config.yaml
num_hidden_layers: 8
hidden_size: 512
vocab_size: 32768
norm: "layernorm"
tie_word_embeddings: true
max_grad_norm: 1.0
max_seq_len: 1024
Each number is 500 + 25 x the weight over its row's rms, rounded and kept within 0 to 999. Layers, rows and columns count from 0. Numbers have three digits each. The size before them is the row's rms in percent of the matrix's.

# up: layer 5 MLP up, 2048x512, rms 0.124, rows 21-73, columns 0-127
# down: layer 5 MLP down (transposed), 2048x512, rms 0.0496, rows 21-72, columns 0-127
up21 101:482474473514508527532516497492484478484478490573468523537529481480463517514453489486494453543471472525475482478500482475513514509532534475504544514520439532521487534475454486526502522508515485495505498480490528522518494504493491497514524522500511513486494554468489503489495523502489496501484536471512490495488472525496503484527507486538463517470477511540512497522502478467477461525511
down21 101:483458469513503478514530471491486512505479511485470518479485496521521518544523503491487541546492492485506498552498526489485532467538507488530474498518492468491531525528538509495521530468522477486479482476509454530499487513511515531482462482489501523545510482494491490505511490490495484513490517504523483482544495470479519518488494521472476504505480457520469538477538512486501524519454
up22 093:483487500458528558496524483520520489519528496550487518445459494500488490475509429515505492483494520522516494489495501532487540552535532487479537502484488505487475496493500472499463488542492513479529515505487485492479512510505455510522481524483526483536467558459546524504491465513499517528460513532497477499469511479517472524514516490525504494472453487471544497496530539459512472538497
down22 093:542509492489518510489482512524506531492522481515496514504516466483488545501516508532468542492480510500449502473530492477501483471537475472502500515519493450508519456476501558521490527474494454481490480509514496483500496484500484479481466517541507505510499520510487537537535501534451498466542485484465468541546514549496525525495479486490426521504474452482477487488528485534493527501538
up23 096:465460514520460509471507496501465512551501501476515485504497531504470485503453515492470491488482513527478479553490523495557527518496519518529531491470491482477513529505493506531519509503523515487515507484439478493485522460490508493508516520535520520513502509505503529536510544476517537506528493510519510457483513534533494512453499445474490532530490496467471517497498433486556498505465
down23 100:495540544498526504480513498488540454495472495494486552535487477476506458504572483536509526536536464524471523480492492516534543488495483486490436512509532487540486520518520518459483506499499489492526457508556478504545512513472489528509498561446467478511516471515518492497512514489520494490501488493518498498508493456480456538483477504500450513464514527505499499498492490526507514489517
up24 099:483458489516505480502523488511517514479460487513492506499463510473462517489512515485513512544465497474471477491518491457516480467563462499499517490445538508548495526526468492462486542453505552545488497493463516487480467500519460518545488486482478532496490473526469527487486512528504538524475426475482475509440539478468479522541483537444511547464530551431468469472531498520496505521486
down24 098:508493484528497516467517502503548471523464467505441508465487482518517510541497479500518454449520527558543464483529505493497518511478520495487434520566467507486500499494499509496538482517501506498484484507536500496496481496490506473496497517546537450479505434481518475526492495496507540479515461478452480498466464518493491520537476544473529463490478482499461474520495478511502467566505
up25 098:486474515465495503485482506488511504533485462508495476486493510541453474475488504481526530500497503522508543463488581496495440455492552490520496530507523542486512457514477541527524509500483478486471520503476455494551460477523530506474482455485554519500538498522537453496532497481486470487511502506507538483471489567514504486534517503451466510494469481479520479483512487538529523502528
down25 100:492468501530545504485485495490513488514514504483493514506468519481523517504495476486497461485509503497505484539488476466505498508504507512489500483475475448485509489456474506480470506490533538514525492523486537493459512461504503462525516505552538534561446508500515475508505509496542532501511511532510527538508493506468473509482529464524509521479500530481504494557502445453515556485488
up26 094:460514554497493502506476537503497467522474444483510463518505518516503451487501569483518457548460483457480506560480480496492496524459470502523497466491441506496490456525491515520468479482499493483557539448521475515518533479505500472492498483502487488471488506515548483460490509559524525488478446521509468459497511527498493500539504454520488517492501468491501503502515480485506469474520
down26 094:533511485463528477507495495529541533492515513482484535486499456507501494532489485491502513478528504553535513488505481520513471475541530541536493492483549477518467489470509500545523526511552528469478478565512556454496450512483461522472491527485475512465517501474517508560504514521466498511486518508537537485494508490478492490504511529510477486526477514508533481528509490506481469502504
up27 101:508493511513494516492518491488503516553463476501477500537466481488506490490506494555451498504479522451467477481508520577537503417519467498505484455494493495460500466557518526501498476427538550456469506482528511466450488483496465494522503495492505477540551535503482449492538563486495505461487493540500459506500529493470491464487507485477478526506531491529515489515486443438515516512496
down27 098:521504500501479500506482506525524475496510499524527481494492541514461479501521500512523471528481516489474473465482476496443429564484537470468510529506503472527516497460532508555469490472473476543547524483513516516544475523513483523496479479512504474496419439493512488515509451502533487466506543488497521519470489496538509518492531491515511469505536491500463474500496553535505436515481
up28 100:491482485454507524474501490488518486508506459490505488503504504485457537506510512501503502519527514449563519464465553505500497502514496478516498464503462496493535469478508490501526486482481533486501532476511513515476457481487443517489534497499506514530554504537506542511476508483492515507507510475481524502479526476470481471502487478511437499472539511522541480477565515549520466501501
down28 096:504467490472455463521528514499449502522516516520541512482507494478507480509498536504481540504509558520470484526518519523471473523490474463536502502502523567468499470485501465497497488503495448515484472509487453469480504509498504479513478467491458509540491528461483520502472511514471490506486487538459489514447508492506451511504481508463496489487532470506473491496407458498489498516528
up29 095:505496515498520487460488510462472487495463521480495466536487481561477488511492508485518497476487553536537540522487558491475514471509523499456503508529497491499490529474500466483481535496461483480530480488527461528510551499515522514541519527487565496472512486494530470527465508560527483470491513503513525511487490492503536489488503536538460478495477428500531516453530548495490500510510
down29 093:476535521497494497534497543485515500501479536512505492495455520476485474507515475530528501531503496474474470468485509466516529543532481466530487473463466464497490530502451486472494520496497494463476503531494470483501509491508516499528487478501466506521471553462515469532487463555491498485502531496504492512540480494517505482520485506469493454494478530483493488520480476489486492506507
up30 098:493502540514505496524481484507521485455507504511519451521497480504544484522477478476464432503485488503493500507512504529497460507470459472479480525502503485497530509503499466481508472549534547516493493471519517500472534557504491489509507510511547475478477490474502510488524497511506470509517488525511510457479467538502525481491442508518513507530535517525511501489547462516492514475477
down30 098:539495499518473484480478504452462494522490467513490475528505434509527528468519502547492522542496514462496538518537462501528508466503523505508494507488540483455484496487449536521506521481504483520463499518471481515486489488499503485502509514547446471490516508492478469481478521486511478516483522495479486496489505475491475495492522496481495491463515509458504483480474551456500521493494
up31 099:544495468504515507502449514484511555531518486500488533494501457468459526466525455478521493479466476507457507459542482553505497476461538529548452504517494478515511503487498489505479529495519517514524499482533507501495454461528471538500453521492491469506496462464498514494560513481499479467502507512483535507489533521468513540469516509496525475480494461512479498499515547503533527494495
down31 099:527507556463463494533488511420527484484561505461502467529480497512506502509526489551517524517499538466490488496470523516493561492528508494456528521545492436480529503477474468502474489516558459486554466486515483544529458494503459493486495510466506535447507479484514508491522473479516461528515518441463506472522511498514523507515451490496503483491487474530508507461497545508506519541525
up32 094:450493483448509486478521471514493483535476464509523524495494508474497488505517513523478501501537451511492487505504464494519494500510532513504519514480537462514478504516503479502503467468485496485512491487433532563489562476507472486528544515457535532476488506521490480531480493502489494519458501520474511516474525515499480515532498488526479508522489486502481515511495465567459493470514
down32 097:535480542499496485521476519530472490504493514503445515503477481435527483516493458515533479482498530505494544500479521506514512480498498491497511490511507501478482500495506542519533493487507519510473479483526497514493488451493506499482513475515484489504502533540524502463458486495492533500556477481480532533536462481494524474509476524465505492445484492450462512512475529511502489499519
up33 107:509528491535453469507516502481478501542508501540467484509509469490466534508507531537522488490491540514476486496510514493486556498507481543545537495517488491521485507491472501534517492521489501511482490501480508517511498475490494506549546488477470504500500520469502487484500529437460523512492508530509529509479482488484514505538549535540465497475487490477505537508469514489543492511473
down33 107:501500472514466437468519430472522528521480536484508469479497485535508469519530508516529507507470486525508476506490531493505521521518470571520544474518521463505501497468498503534499518543492478479510497513516476488475519500512521495495471444436485501511521503484494524505487478516488514513489494469497464470504434532478520527556519502512473491531472459474547548484499447524507470488485
up34 095:471491492482456505500515505520539510497469521471470519507514560507507489456497513488487535511491564468495512485495490501497506506550477556488496484485522524493504464466487526534457512505465531474493513489515512545526474503479470520529536541520491471536529494511441504497513499498531508511450469547494484516521524506529521565544509484524520507509490500459491469539497549500485507534504
down34 098:500507519457510484504466488482499468506534508523510487504491492500538483501528487483520478480478506495483518519465488539552492505488495449491489486464494509507527503496545502500523496514537500474491538516497489486511493505490502509482517501468482553503478476510502509528503555506500503528494481487501491513508469507547498448439497529531508493506479503498493521504535493506501480486497
up35 100:543498519525487510537533525559541514506445495492454527468483537486480464477493476484492468500481442460464485483499502470497519498500526476509510482527517491519534453518500488475539504488460534549466537482491516480517526483506508533524510492499481520493504489502479516539547514538495494488484493525468469521472499490502503511490489522485462495479484474522493495492482486483504491528513
down35 099:478505521518501544451494514511495487502490501517511474455520502513481463518470530508506485485492534513477519510448514529481487479521439550510522504471497520484466556500502470509489494475506467475472497474507449458497487516508460474500516468466493516513518475476528526492518514486468462513489494497503507508525536511480478542506518523529551488510531567484482489506499524502517466529463
up36 101:492501523511496525513508483464514481526496489530484483536519518525470499514521476505487486515497487515511446538511491464531468500484486473461478490490480488485438494500492508508465497511525484507529477493472504517453506498505469534451481485475502516501568492484501546483559507517471464508477472545478498490519468548509516571487475512508488484534487503549512533501477471463538526468517
down36 102:476510484512474520529497502581476536481516471526508482514526517492495538466482556497527508497480517477537496503479526533465522491535524494541508497500487496537548506488539475533540519526499525526526484518541520511512490512504489523495512490519507504495505515513459500500453539501540540489533456506484501557513481476503509487483519507501528532494525529529520503482574501504503479506506
up37 098:494511539507462492474513517495467533492533489497551512531483458492458497457511477527488524474457493472497493494505471516475525490529487481495536484431484469481470466499513455516520525472509524482504478511495465483533516536542483562454495494474527511461500514485535507472438525543489536506505489540483456465505529487464475476516542518493558504496530480482494506530496466501497481491511
down37 095:540480516508531502488491447462520509536501515491491515486558520486499510517494457503549481444513498481480502473491477511500494508448493495481526494538487470519475462502513504472487506538468474549492567498472496497481473474520479545448473507530481529445494485517493549505534484482484513458505470487482533479495482527547488515531484471487515542483463554499438499483523499518511500517522
up38 090:518490483535453497517477496530477506453538500501477498484456467477471494513533498481508528563492482522497464501510522474531473465514489485498523489513456545485476505527522536453531475517494517515493513508497512529497473512515471514496494512481491493552516448469471532509455497505499491517496486488466516487489495461506527507474530470501493516484476504519463513494519479495514481494546
down38 089:481492504537506521488511526474541528510539500501519505545480479498521533471485530497503483494478499494504525483489483470491540526525473529468493527469525524517495529478507531484489484522504453510490472502512504503522468506524523516486496490487532496486484505474552462508505515484548490493535491480520474505521482520524465494486478480510483528548516531526531512503519468451485496519496
up39 104:485493461501509544505484511499519526511516511428513550526441505514539481535508482481492471489488451547562495503494475475553476485523484498491515509521513501528502497488489488491533469539535487504457526533545497441479532472488479494489502527502511506458500514515532472495499490513480499513512496500469508465467489519527497505515487528540497509505483562516498519509498487501497524456483
down39 105:531497528492511484542520529498525492514483488499466496513458535517503500518555498483420484502509505466525484496481488496510480492472499476509501513494456516505507477479495490483504498494512473525523557505504489489489513514525479472535511477515490499502486504519502532476495525447474533491465500546482518535548503482460515451504502479524498499522441521477514505534500472456477487477553
up40 099:505507514542479510447537453482460455493500502516476477511524492495519508472490434483504467499515520506515507518489466471527558525545515524509527479520530497503493508527496475506476468528522555488518482464516435504489508490528502515541513513468528525492534533496523486511492542523510501505501486519505480495438487482459514503445478504527479549501485455458517485500543489476539496516450
down40 101:499523486509471516472487480473486509483461501482531516499485538513524488514484519492472505467508527507494517478506530475477483495478444523501452459501510502492514546459510501507530515484486494537508551471533510466519497465501464536484538515496491518499468527519571509475463478509510535526477475531498495538496503498456531491455448486509500518518544521487518525499483500452481503456506
up41 105:481507463523479509537539492521512504513488478463507517528488498491494505483512505469508497510464528520495504502478513532482504491534524473512436494509484504480512508557488487460492491454490559504510515504529505492467475486529475487445521460478540483482528481503524554477474489470472492484500479499476510457516474476511476476545466485474539503517526501500515504489491498527467503484465
down41 093:518507507555495496467478486539507506497516502492501460526484522469465493509495556530505498506525494464482477526480492491505525477488521481469496521487496520527494515525511529497478491495545556489508512491459514475507486465490498502477514502446548485509445461538515469518476515474548484444494477476455475475483498470533543496503528455464464510474466502466456470499505500506517492517487
up42 096:517538462519478511448484533492506475487529550497504519504516482524490464504487507515530509489518500514519532552527461500526502531456470481465521490494523487477516458485482527510525501552500547478533481513513524496511494516508501491514524529543494540482515498482492495504486563526429501485511475500514501524550471431504501512509542499478516444532520476487501490521456463517494505497522
down42 096:506447486516469514537466466500475459465512476518535514459498503485499532501502479502502511518492442530521478506484503516478495525535508459531483491499499493494515494480491464525525501492512489506514510532447474510491522469453493489499480479477552486477537490507535484483483521514488533483514494523539521520496529528490460516477466493505486524455499476502476525478516512498495503493530
up43 118:539491495498483475506514495503492536484468498521439514468527483478519483481523493476514465538535474524553456505484467496461509489521484498526504510472446496557498544505464472490516477426491492525456545530496530533560506513481479495499526522494518491496513442518477511489502501505495473478454517527483482505470467546545493481474480528498479477516494478504475520495513471538525501481543
down43 124:511507456497475493478549492503496491502534510532503535458500522529545473466492473513489475490522508494507447488485473497518480478484525473518537557495476503504500503518504473493531502485521538443511529476486496513521469516435523491510499518512493504492532522450506468453488459492488494490483528522500522488493502516479498464478507573479491481516480470514469535472534507474522509495535
up44 099:504507494497473499541486525481525481508511502463496470569452519491503547502526534500534516516478523536526511542469511535479491536467522496513506463478487494509527502538539516525531488513489491510538513498498479491520518525465501532508531461488494550496486477483509478510471478512504495525497541536466521510501520443483533521473499512510500514496475513491482513516524468569510497486507
down44 096:493499490575509503466513532522422509462492541513501503449492487483490500503465462488489502490505472510500491505536480491502535500502491530462518484494495479496510518484484509502501487495476526506471520472524497506514499504531510489507496488501497472502511501462476506471516488493524508505487485498520458508497501530494466479481464497523473510478522480510503507497459503450525508516542
up45 103:524524505514474502502494480497497458496529517503502511484476484499486526556521524530481514531532456531475528466482524471504510455496480517475532509483483517504515492492523548471484513493549534535473529522525479520510480528472508522490520543504549443456488491445477511478538491480514506492495480497481525494504468467497545513464474493528499510498450549444494480499479529501490514498487
down45 103:466509509506528452492511504473476503491506493510496483526526480498507504475486531505478516498480513474498463471490488518504474487508543501527483486484532470499483519508521549462544473478508496498493501510451467447486467520543524525471522463501516522530483477534521479492519527515508484489469520483507508516501519496486486495502522504484576502541511510510517474541510466486451445469474
up46 096:502501487507489538493476535520531516494518499538492468466507518522524487468523487501530483504507508521514524513528447517546508485465520535471527521510499574494441475477514525460507465477494526488528503507494509573512499472480498519490536495500513512483503461528500524526514474491513473503458489518481448540514516509486547518498498487506483503480559503504524527504494472516495521463509
down46 096:466503499467501509545536507509496498513514498474518464462534497485498449493488463532551499513480509472518467502528506507538472539540493465483458530531489498462536510512526467499499491483520499488475491500460497461518486487503526483486522489464550507519506478486474488531514566425454505436543552491502473501463508511496468518444504517522489484482473540524503482476484473510531491542528
up47 113:513508509528480474527504499469440516536503525483519495511528531489497479518477495516536494478496477473543486494480500490510524465504467465516536514504474491518481462502537475485522515453502497492476521516484507467460514534518458479531525453484493530493497500494538498521526497533509487541527463458545461503479479481550498520459539514496477486487498488512455464512528481512500487446540
down47 110:523512460531465535435503453466485479516470513471535493518489527519480594491532526551512523491511469475551511471528493487501502468510517483495549498523505498532484465532477499481497498468500514517490508516505513497467566504501499481472482480488488508511514533492495491539509455518510501470506515533482489508492533514510496474511502484489479473494480484462494494510496505469545527487514
up48 102:511506537493476515485492439502521451465501541535502511503471486476495497492439486514511465542536518490517431509503506504496512531472504494524455466524504498504523482536507520497451539530501517466530475526525510527502520535524500522513506538484475517530507552528522518454519505501535453482453486536520476442492477428496500493482477485492521491511575489500503475493517480500504484516479
down48 110:515497540565514524502495504491491456478413495544466504493489511486520503515489503449498502506497496428534513518482502454461503509520492547484474514501512468464492502451467504501500474477542519461474508497462496490458513466542467481465464537525492522479503514528472511458515517482485523483557508473504524546506486500478487519538502478515507455517495507479509522487468526517487476563510
up49 096:577467521492522476466539518490472481468491508514448495513512511493471511452494471458520519502504487447500508535452520562515474491487517486491566482472464488498475461501479489509448486519489484507513516510486516505468503556470499534517537494448515502493520490501525470494521492543486527471466535465519514545527537472465521507483520521509481491505471488526545523485457466517488469526480
down49 100:463500498475514513506494436449518461491549443533505513496508494516497518472510500486484478492511502522536490511522455491473516479521477475491466551463488459503544498520498495487524507490460514483496497495506462465500521467494484472523509468508497494573452506542485479492527466525512512505513524497511469551476498476521453496533470507524520495501431496551531501452473516524514501471523
up50 091:497490532489539484520492430487511532517490475451495526481523476480493503504527530482531522541483506492536519474479504490531482507523521538480490527512485494501536461493487492524542481495509511530490487522515484537522564498501481461494476512499529458526497512523484469476476498486444529479536527526478497494499502481496537512533518487483495468471509478467513522497511540464499491487490
down50 089:448485474472484501490532532478506484457487512525504501502510483478538491483538484490491512512483528501497529538527486519464509521465496518496511434499466491486501513498479510475514473507459480526537479478427482469462509502480519538498503461531499509478505515517481491492528497496510494496510501497460500539489490493508466461478496492483464500532498484518512495499498500487549504454468
up51 097:466447497537464462486478540479464529489526500471545498469535458508506490476494515495480521504519522494487500500504515515507508456486485484549502510542469466482461502469489476466510498517493551444447470483490485471514453452426497490444505484467524499531514469513529482520477516510505479531536514510465487505525477468518529505452556450506516493466519481528510500523499493513533512507516
down51 097:512512516463498497496539494488513489461505518483514474514490532473487528489496495464538476525493508475527490499492514471510499520509481521432517488488534492533489482522509508522531494428522513521507541499474482566463511483529500513503506536448504518491494533546509483508479506510544482498512484499512546480427533530463518516524492512479497494471465489515490436480538515484497472510502
up52 099:545538500432531502505484490538531468556495501454474516490531509515461500497502554481543515511559481543488472509501519533451495506464496529502459462480486517512480472506467488503524504513457513466483524500466517507491503488502504522512516504476523530494454514513477491495482500497491542494541467493486502465496493524447528488533511531488504532478498499512472508492500492537482495497517
down52 107:492521510464495477473561462512468527530479537499548530465522505508475499522487539518517481500513500507522504517554515487495517495543487486527521532462515570504498433501511492552528522512468471536503504497513507516463563555501445491498525479490515515510525531457524515515509490548542522484516521484474475502511512504516481542511523466512565508550498476458484478513466486422460469430491
up53 098:528478543494495488549565509496500502539503537495506487494554499527564473539520489515501490470501494488506489467508478509530497488492535539526484501521472495503474486494545527518474497509550504503524482478481491452525547478514520424416520487472493471479471526504501483488503499453518459495532555474553462455479499507496485527520522444473506486499515513485514533515515468494497496482524
down53 097:496469518485523519490474480532539508519450466509491501502473498509482494493516516481477457505488499488472520514461538499482508459535461444503528535507518510503498510459496516516505518451500474508528532471518498501521474472494525532489507501494485535531540509498529545529512496503479530509510473559502483512506491504523541471496464558538498517485463527518504479512517521510470560447463
up54 097:506536520545503516507465524494507508481520483483506499514499454459471488528505453524459515505497475552467466500457489545501484485474511519505459500513515504504537484534493464487512475552523504498492528451472452530500486478461520506491489481510507524520483553497448482531477481507503509508481509472519473485511500529478511530495446509523501517472502460513473526491489510470499497517479
down54 095:513494443471496463495501527506512487486494532509517463491452539529495479480495477462489502506504465456517482513538494500488501532482520474513550516524483503506471550534487525513526494508513469489507488565504548533516539506536486497525507490501535513483541473485463472479497507562511502467533493501501483496539540498500474494472466480487502495503490546489499462476513554508478481523501
up55 100:520536485542490524525523489522523484501539495525491468480492508442497506465450502501517507517487482478499503539474520525523498531506491468503509468497433475520521530503478496522580498491504490484499485488490483493486467460533512499504496496517522488523454481482571427503482521523530513514499505512505514502512524485460462444515490526518532489536508506519521541518503521530511509514527
down55 096:464453504487450541489487549524488525527502505502533480448527526543492472509516449553473479500545496483482518511506513508482503480500465475486475500516527549496508435480518489509490507447513475515537502506526501536506525482497494486502516527508472446520497565473452555473513499485483529511522491526570499466486491452509494535484509488516477523498514482541457496509465488519492555512491
up56 101:552460505514472481507498522479513519457506509529494502494495504539502503498519488464473506492514478485505533469482471484521506545469549493537536481487520479472499543447516529502497504508496453497479569532512490488496520520553496509527489540505514471532460480482557526508467496507516466547485494489512528505501477502489498536486499560487531500500513504466499507480498510483488542426508
down56 102:538477501437483518528494547513499476515478502522486502484475513482507544490501525509518515467534512510529513551546539488474504468480446509504515503482504515468487530533497479526508547483465540520497490486524525448527465512512524496465495511497478524500467507498521468507546478474494518478495474498491511535516450480515536468509494521471457513504511519476523483482490504519466473436493
up57 095:504485488512507497547508477465579509510512507502490532532512487502507523476538512536517562514531492469535479476493476495511488515530554501458510478528557487462494488526535471514499494491489549492505461489517495489483502526502501447485482534498495526519513520450489491505507521540486539474516511533499488502500504467483501541474493504506475494534472548523474533479484458527521506514519
down57 092:465557512504484520488490560501456525470512506491514490510479486495491459489496494519498506495456469502501508508514486541481519519477478494505520532503509465503508493469551549485542493489512473516483540463492492478523515503482525522494503515537511504444434482459528489489503456512526521490516485485479494543448547549497502512500494503494517517478523457507534520535519572462500478513468
up58 111:445494521491501493541497507504480510501482479479505517490558522507468513486486533510454458565510569458466541464494517491509528526495504510519496482489526457541518506506477527477480509535528495484514497530464482510481492448523543546476436487473506523462517509475511482511476496508488491453482492519484495510578443533492473510509455534512475490507521499511566524542520498517520538513470
down58 106:528525479466523498480502488494478489469439528509478497505478515466509523483478490496529506478522464483555526528458498447525492482511491546504491487493524524509478532493515481489514467493473488479523496499466498452469549494523468555506506466497459504518492491535508516493490497512539485496469478491506502460508505508526496501516522461526527497482497517481480479489488480556519476519477
up59 098:444524523483476460521522487456492493515472473511497528468504501524506437456488480548520509528549520511509496466470527541531484477507457505457507525489478494511557508498531510558496510529528473453504512540496544543481492529495508508474526519520501502511492439498497548530493484452491511489501528554501520488518545531490491503498465463458530540486513474494480492493489484501507501435460
down59 097:499480513460508487465458510492451499488512484526506473503491507501526525510527503488498491515525545489516475504497450516508493529531493545472477510553529546505468532501526529524537518509504546526468508476490515515504492493494498467513509471456468444489490520513509474510504533523505465510525510472509489493470477455480542494548474437500513488465503479482499487477501484514516520513456
up60 114:517485486463460464467502439524499450449463512512473481462487511484491474492509505505414481551528426510482481527491485515513528474536469508507485502484482514531517531519542485490461486486492511530476509504461482517481474526497470507540500500483501504482499503493450511481536483508491520494512535486527485493488460505495495479466471520501497479485485450478468551501510501486526482498524
down60 115:519503505501505482487528510468452522468451505496512450510474467487526491514494526454490494501498505521523523535485520505488502483544476470503502506506494548479471515467489517483518529445515489508496536494498472457489526518488496525548524487498479515471514465557495478487495502459473482517487518501501487497454476510438495473496514515559524515500527503508536544510495532486507473449487
up61 098:515513501550493503451466527490499483511472512490452469462511529513509502494505476478536530472471479501491467514472515513543501502462506494509481453521531489501557491545493503496526534531474462463523518504541488488475554516512509521450532476510519474519528464489497480461505461525523513482527490532474511479506498459436530477498521546471480516482480480529483553499474515468497526527509
down61 094:480526510460514500498531497464541541536528513488502555531474484522474527486483471489460482523501497489491516482472464505487502525512503534468471558464469498503509488498492494478471512448497519550452556485505487512516464504491542488495452551465515528520465504527514497488504527483493445437496502473481509483472526519509474499450471467481529495470510499481472476519493475547479471467474
up62 097:532461482473513483503543463480460517526499476501489485503456517456543496486518509482476522452502518487512527497498491498448515462444521478461518569498523556490540506459519487516464475510505526483538521540495443560515495480514493498469554528488514510438494558488484533496526480500487496477546512506505524500509514492553473523437505472466491520463552516523477510529529510501511476535492
down62 096:488485511504437498521499512465500509502487490524516509456505526506436507484529468525494453472502513501511495501501474497512459491548509502523520492494499509509494466490512500473507522467536470483484469492493534471510506494507554465542437485541538540528502494514519530489471509474470514551467521481492471490544515476467515490491481484509474506531462493493510530499473481433522487563487
up63 101:500495478545475483527505520468505489533510515492524497468497514494557469567485521514512526516521506492530518529554498479530459495512521486507462545492497477524510493521527463521518457504500517518490464504513522465477506468458508486497493502476516499516514491478485540489544550492493475527496464498525508499451523521466529537484509527504526498527485519548454541488504436473485462478489
down63 108:470499504489495492525530495495483474537471542501483492475530525461540463505527471523510508508498503489505482473442490479478505516519491499500518503524503492498520487485515500480495509481518526532507496517448499491522502519491514538520505513525495499523493505496515523539498546519494461492544518496513501476484487510522480463460531522493510480465512491511487486451518528518491444477559
up64 093:494511518531518496529518465531520475498505541558527479540511459529506509550504484517471524500536498500496461498533488527470519503508451483502515459527517482517481483569506474462529504480468516485461491514497537465505488508496490471496483508508493528468511527468462467486476465461515468480514487478488509510511524527554490512507504493502436541511520467526513471490516498505505502510460
down64 092:501488492509516497506473474529508455488470519454494504456493535496490540474481543465519508493520535512493492510461467483504484534461516477467507541500499503480564465509491495523482520450516500523526570509545475500473546493517498515511491536514495487507494499485494487536485540513501478488498508520538476469513517464468517468493529520507482501503507499515479480507507471477461503517516
up65 113:505486503478494508517488492544521470506478485477480500468506535485464489477531491514497494479518469521483471530490496480468489501504487476487505523478459500509477572504519529495504513506519472507497514531537479502478541504532542499554534499449500559535484479552476492480532511517489510508450438503474493448448495495486504479490475556527539488433496489455527498496500530488524492539545
down65 116:484481502507502527480536525512531564470430500492535470471459485522543481474452555480481520517525508485534565495475507504529540446529484520556469487459481508471491531480511511496483521488478493490509466455501512496506504492460486489511509505511484473495490474511500493457507501533470532519439542496518481522545474479465463537499555506583487499562461463453467488521475476395493522510502
up66 092:498480510486487494471488469539444490502498504514519519518478486505504449532512469508480514479513519516516554530538487515444486473537490506522501514477531509511498474481497462538493486504551505475521525480498471497509470540526528451501529502509492511467504516499458477502514479516530475513555471539454524468532495494511468490480505505573486458518490478435522520553514472533499463530492
down66 095:505543521530492531523518529512516491475448483498475497477503502501503488523519520499525517462485539488484515464487496439520529478485472473502465522556520498511480521540529459514495514488482522528479486525504450536511501538518522548470516462491504535534524500471494508489488504490459498450497534484552487505470529494467497487477527551495535522513493537521482481461486504512478569472496
up67 100:519489511498459481475524500475518513537492493496477501480561503472501492479480526530538494522463497483473534537511473424525497485506506529501507507465531512484492477536501496517523507497543531478490483533494483530529533549457511489496525492532512500492487503458473510498484519486456507521531520460492493494484511500497504528485475507501499520478519529505492560505508455521518483447517
down67 098:532506475490523468501461524475459548495469467534486464523461560531489536496528502474498498529488543522507486511503486512504481508453494461509538508536461491505491537490461496458493505512521531458464499483531536512498508427536502520450470481521486543496513494512550471492492480522521502519468474513522505501488481463474495461509518470523507461521455479537544494493545508522488474503504
up68 100:488513470537451509521490512528508521497492485531501478532456468521534437498456521488486528517525524527499516523438555488513530543464483499460495550509507488506526427469473537528510512521467516474519485460485519511487519524527486481523546520480503510501528480519525506526483494521520486501503463496503517562510474459463494499555463527501484525525525491505487534483494461483453496486539
down68 094:524520522535507554527546517460478530534485475529506466496510525467521485477486503529542513494496468468498550464488498488465503507476493545508497526528509519487504458526445530502479499487512512538488526518451507532493498496478505513457516484499526492513489511473512536483526503503502476508489543519510538505480514468528540466473471543512506478512513500465525530499490464506508529503540
up69 096:520464519487548495493497547463487507478509494514508488552530490485491553499443487465496529501497501495524526502516498548478532497496501506482512456502487477525484529509518474503486486466522502542467535506527469499494499524481493502478501489489499553510527524491550461527481510446538519510488501486481481517536494448509520529526519577471529524406462509549490510485502492472487485445503
down69 096:514480469524485492488492493501519517465501495517447503464523499517500514514522537515513519494467513502524489498491508480505452460524499458503486524479498525515564465510506515548474493483490503516485504517526459528534485533518521494527490529479501519560488499480529517493513486464546510505485513468519504504499512544491506514516476533496479522552509483499517438526511490472523534461476
up70 103:505495508476412459496538500509523532510468540494505486521549488535507486495515498454496507516520436467544477472478503528546487501504492490477461531526522497514482527497507494528522458502493479529488543484512481522521521530492463539487499463486500477536475524503472551525453502478476453487497429546511532486541511472469506496507530472505517463457497495475557470507534499531515537510525
down70 101:472471538508497485520521491515465519496497574534547537548469486487451521501474511542501488511511503513459487490504500466521489524494505492529506476517488487492487533488489510475504512524492470511484502563498491500488478519497492481501509496456484523463538505485534475467508507499524488533496479488484496499466472534488555441468505551472488507507482459537484529472506545498562437474485
up71 095:522529478532495522542484498541539500504518493510514460452513494460488495460554467529497481523503491486511512508510509493498516528468549488560477513458470505496457456476490550469527538526561450491525517476519479441499508509480483495487456475486520487537477486495490489502546484520496519488463486498494548488467484478483504508493476488483469484538489518500489504549498500539504457539512
down71 097:524529511469492482522469508501502523480544519478493474524506524536524482493518479530510457420453497503519483478520522483454479517477505468495511529507533492523500491496513485483490473475474534505496534490534503488465504523506504524487477534489462518497500507482538537503473516521505511516492518473484516537506524550529501478498527492515531452522546527506537483516488494494556565527485
up72 105:504498494509501485500522513472521506505518530470540521511499531495487493507482543489508528474451463488491496510498575519469481521510507514478538499456538495488480514500514510497476472514516503457500512438470477539477501462509480524449487526528536549486467508526479523515520500497514529520496537535517493488468487487501466508510514475505461473547497464483511533540474498503537527492512
down72 096:489517467476523541530517486480490494458437470509463537524490512514489473459525499455471504528518523535531513527544498491523471446527498445500484474566534499482497521481504469494485514483505496521467507458498542456521542495535523519520472498477455484456523487510503459500489521528484531480490502488520542505485484531538492489514488545535523492523520536468488518427522518486492510503530
up73 099:523504532469519514522525553510484520519500445500496443504524502488488532503508506462473468539479474492514524496559473518454498472462527479500514518514470489497520523464507486468509501508524462513495494518519461530507552568475460509492523471517530481551467475506515484468511471487516450511500476480505481503489523554509488484525501494508529479480513483484518502522518511532541486491526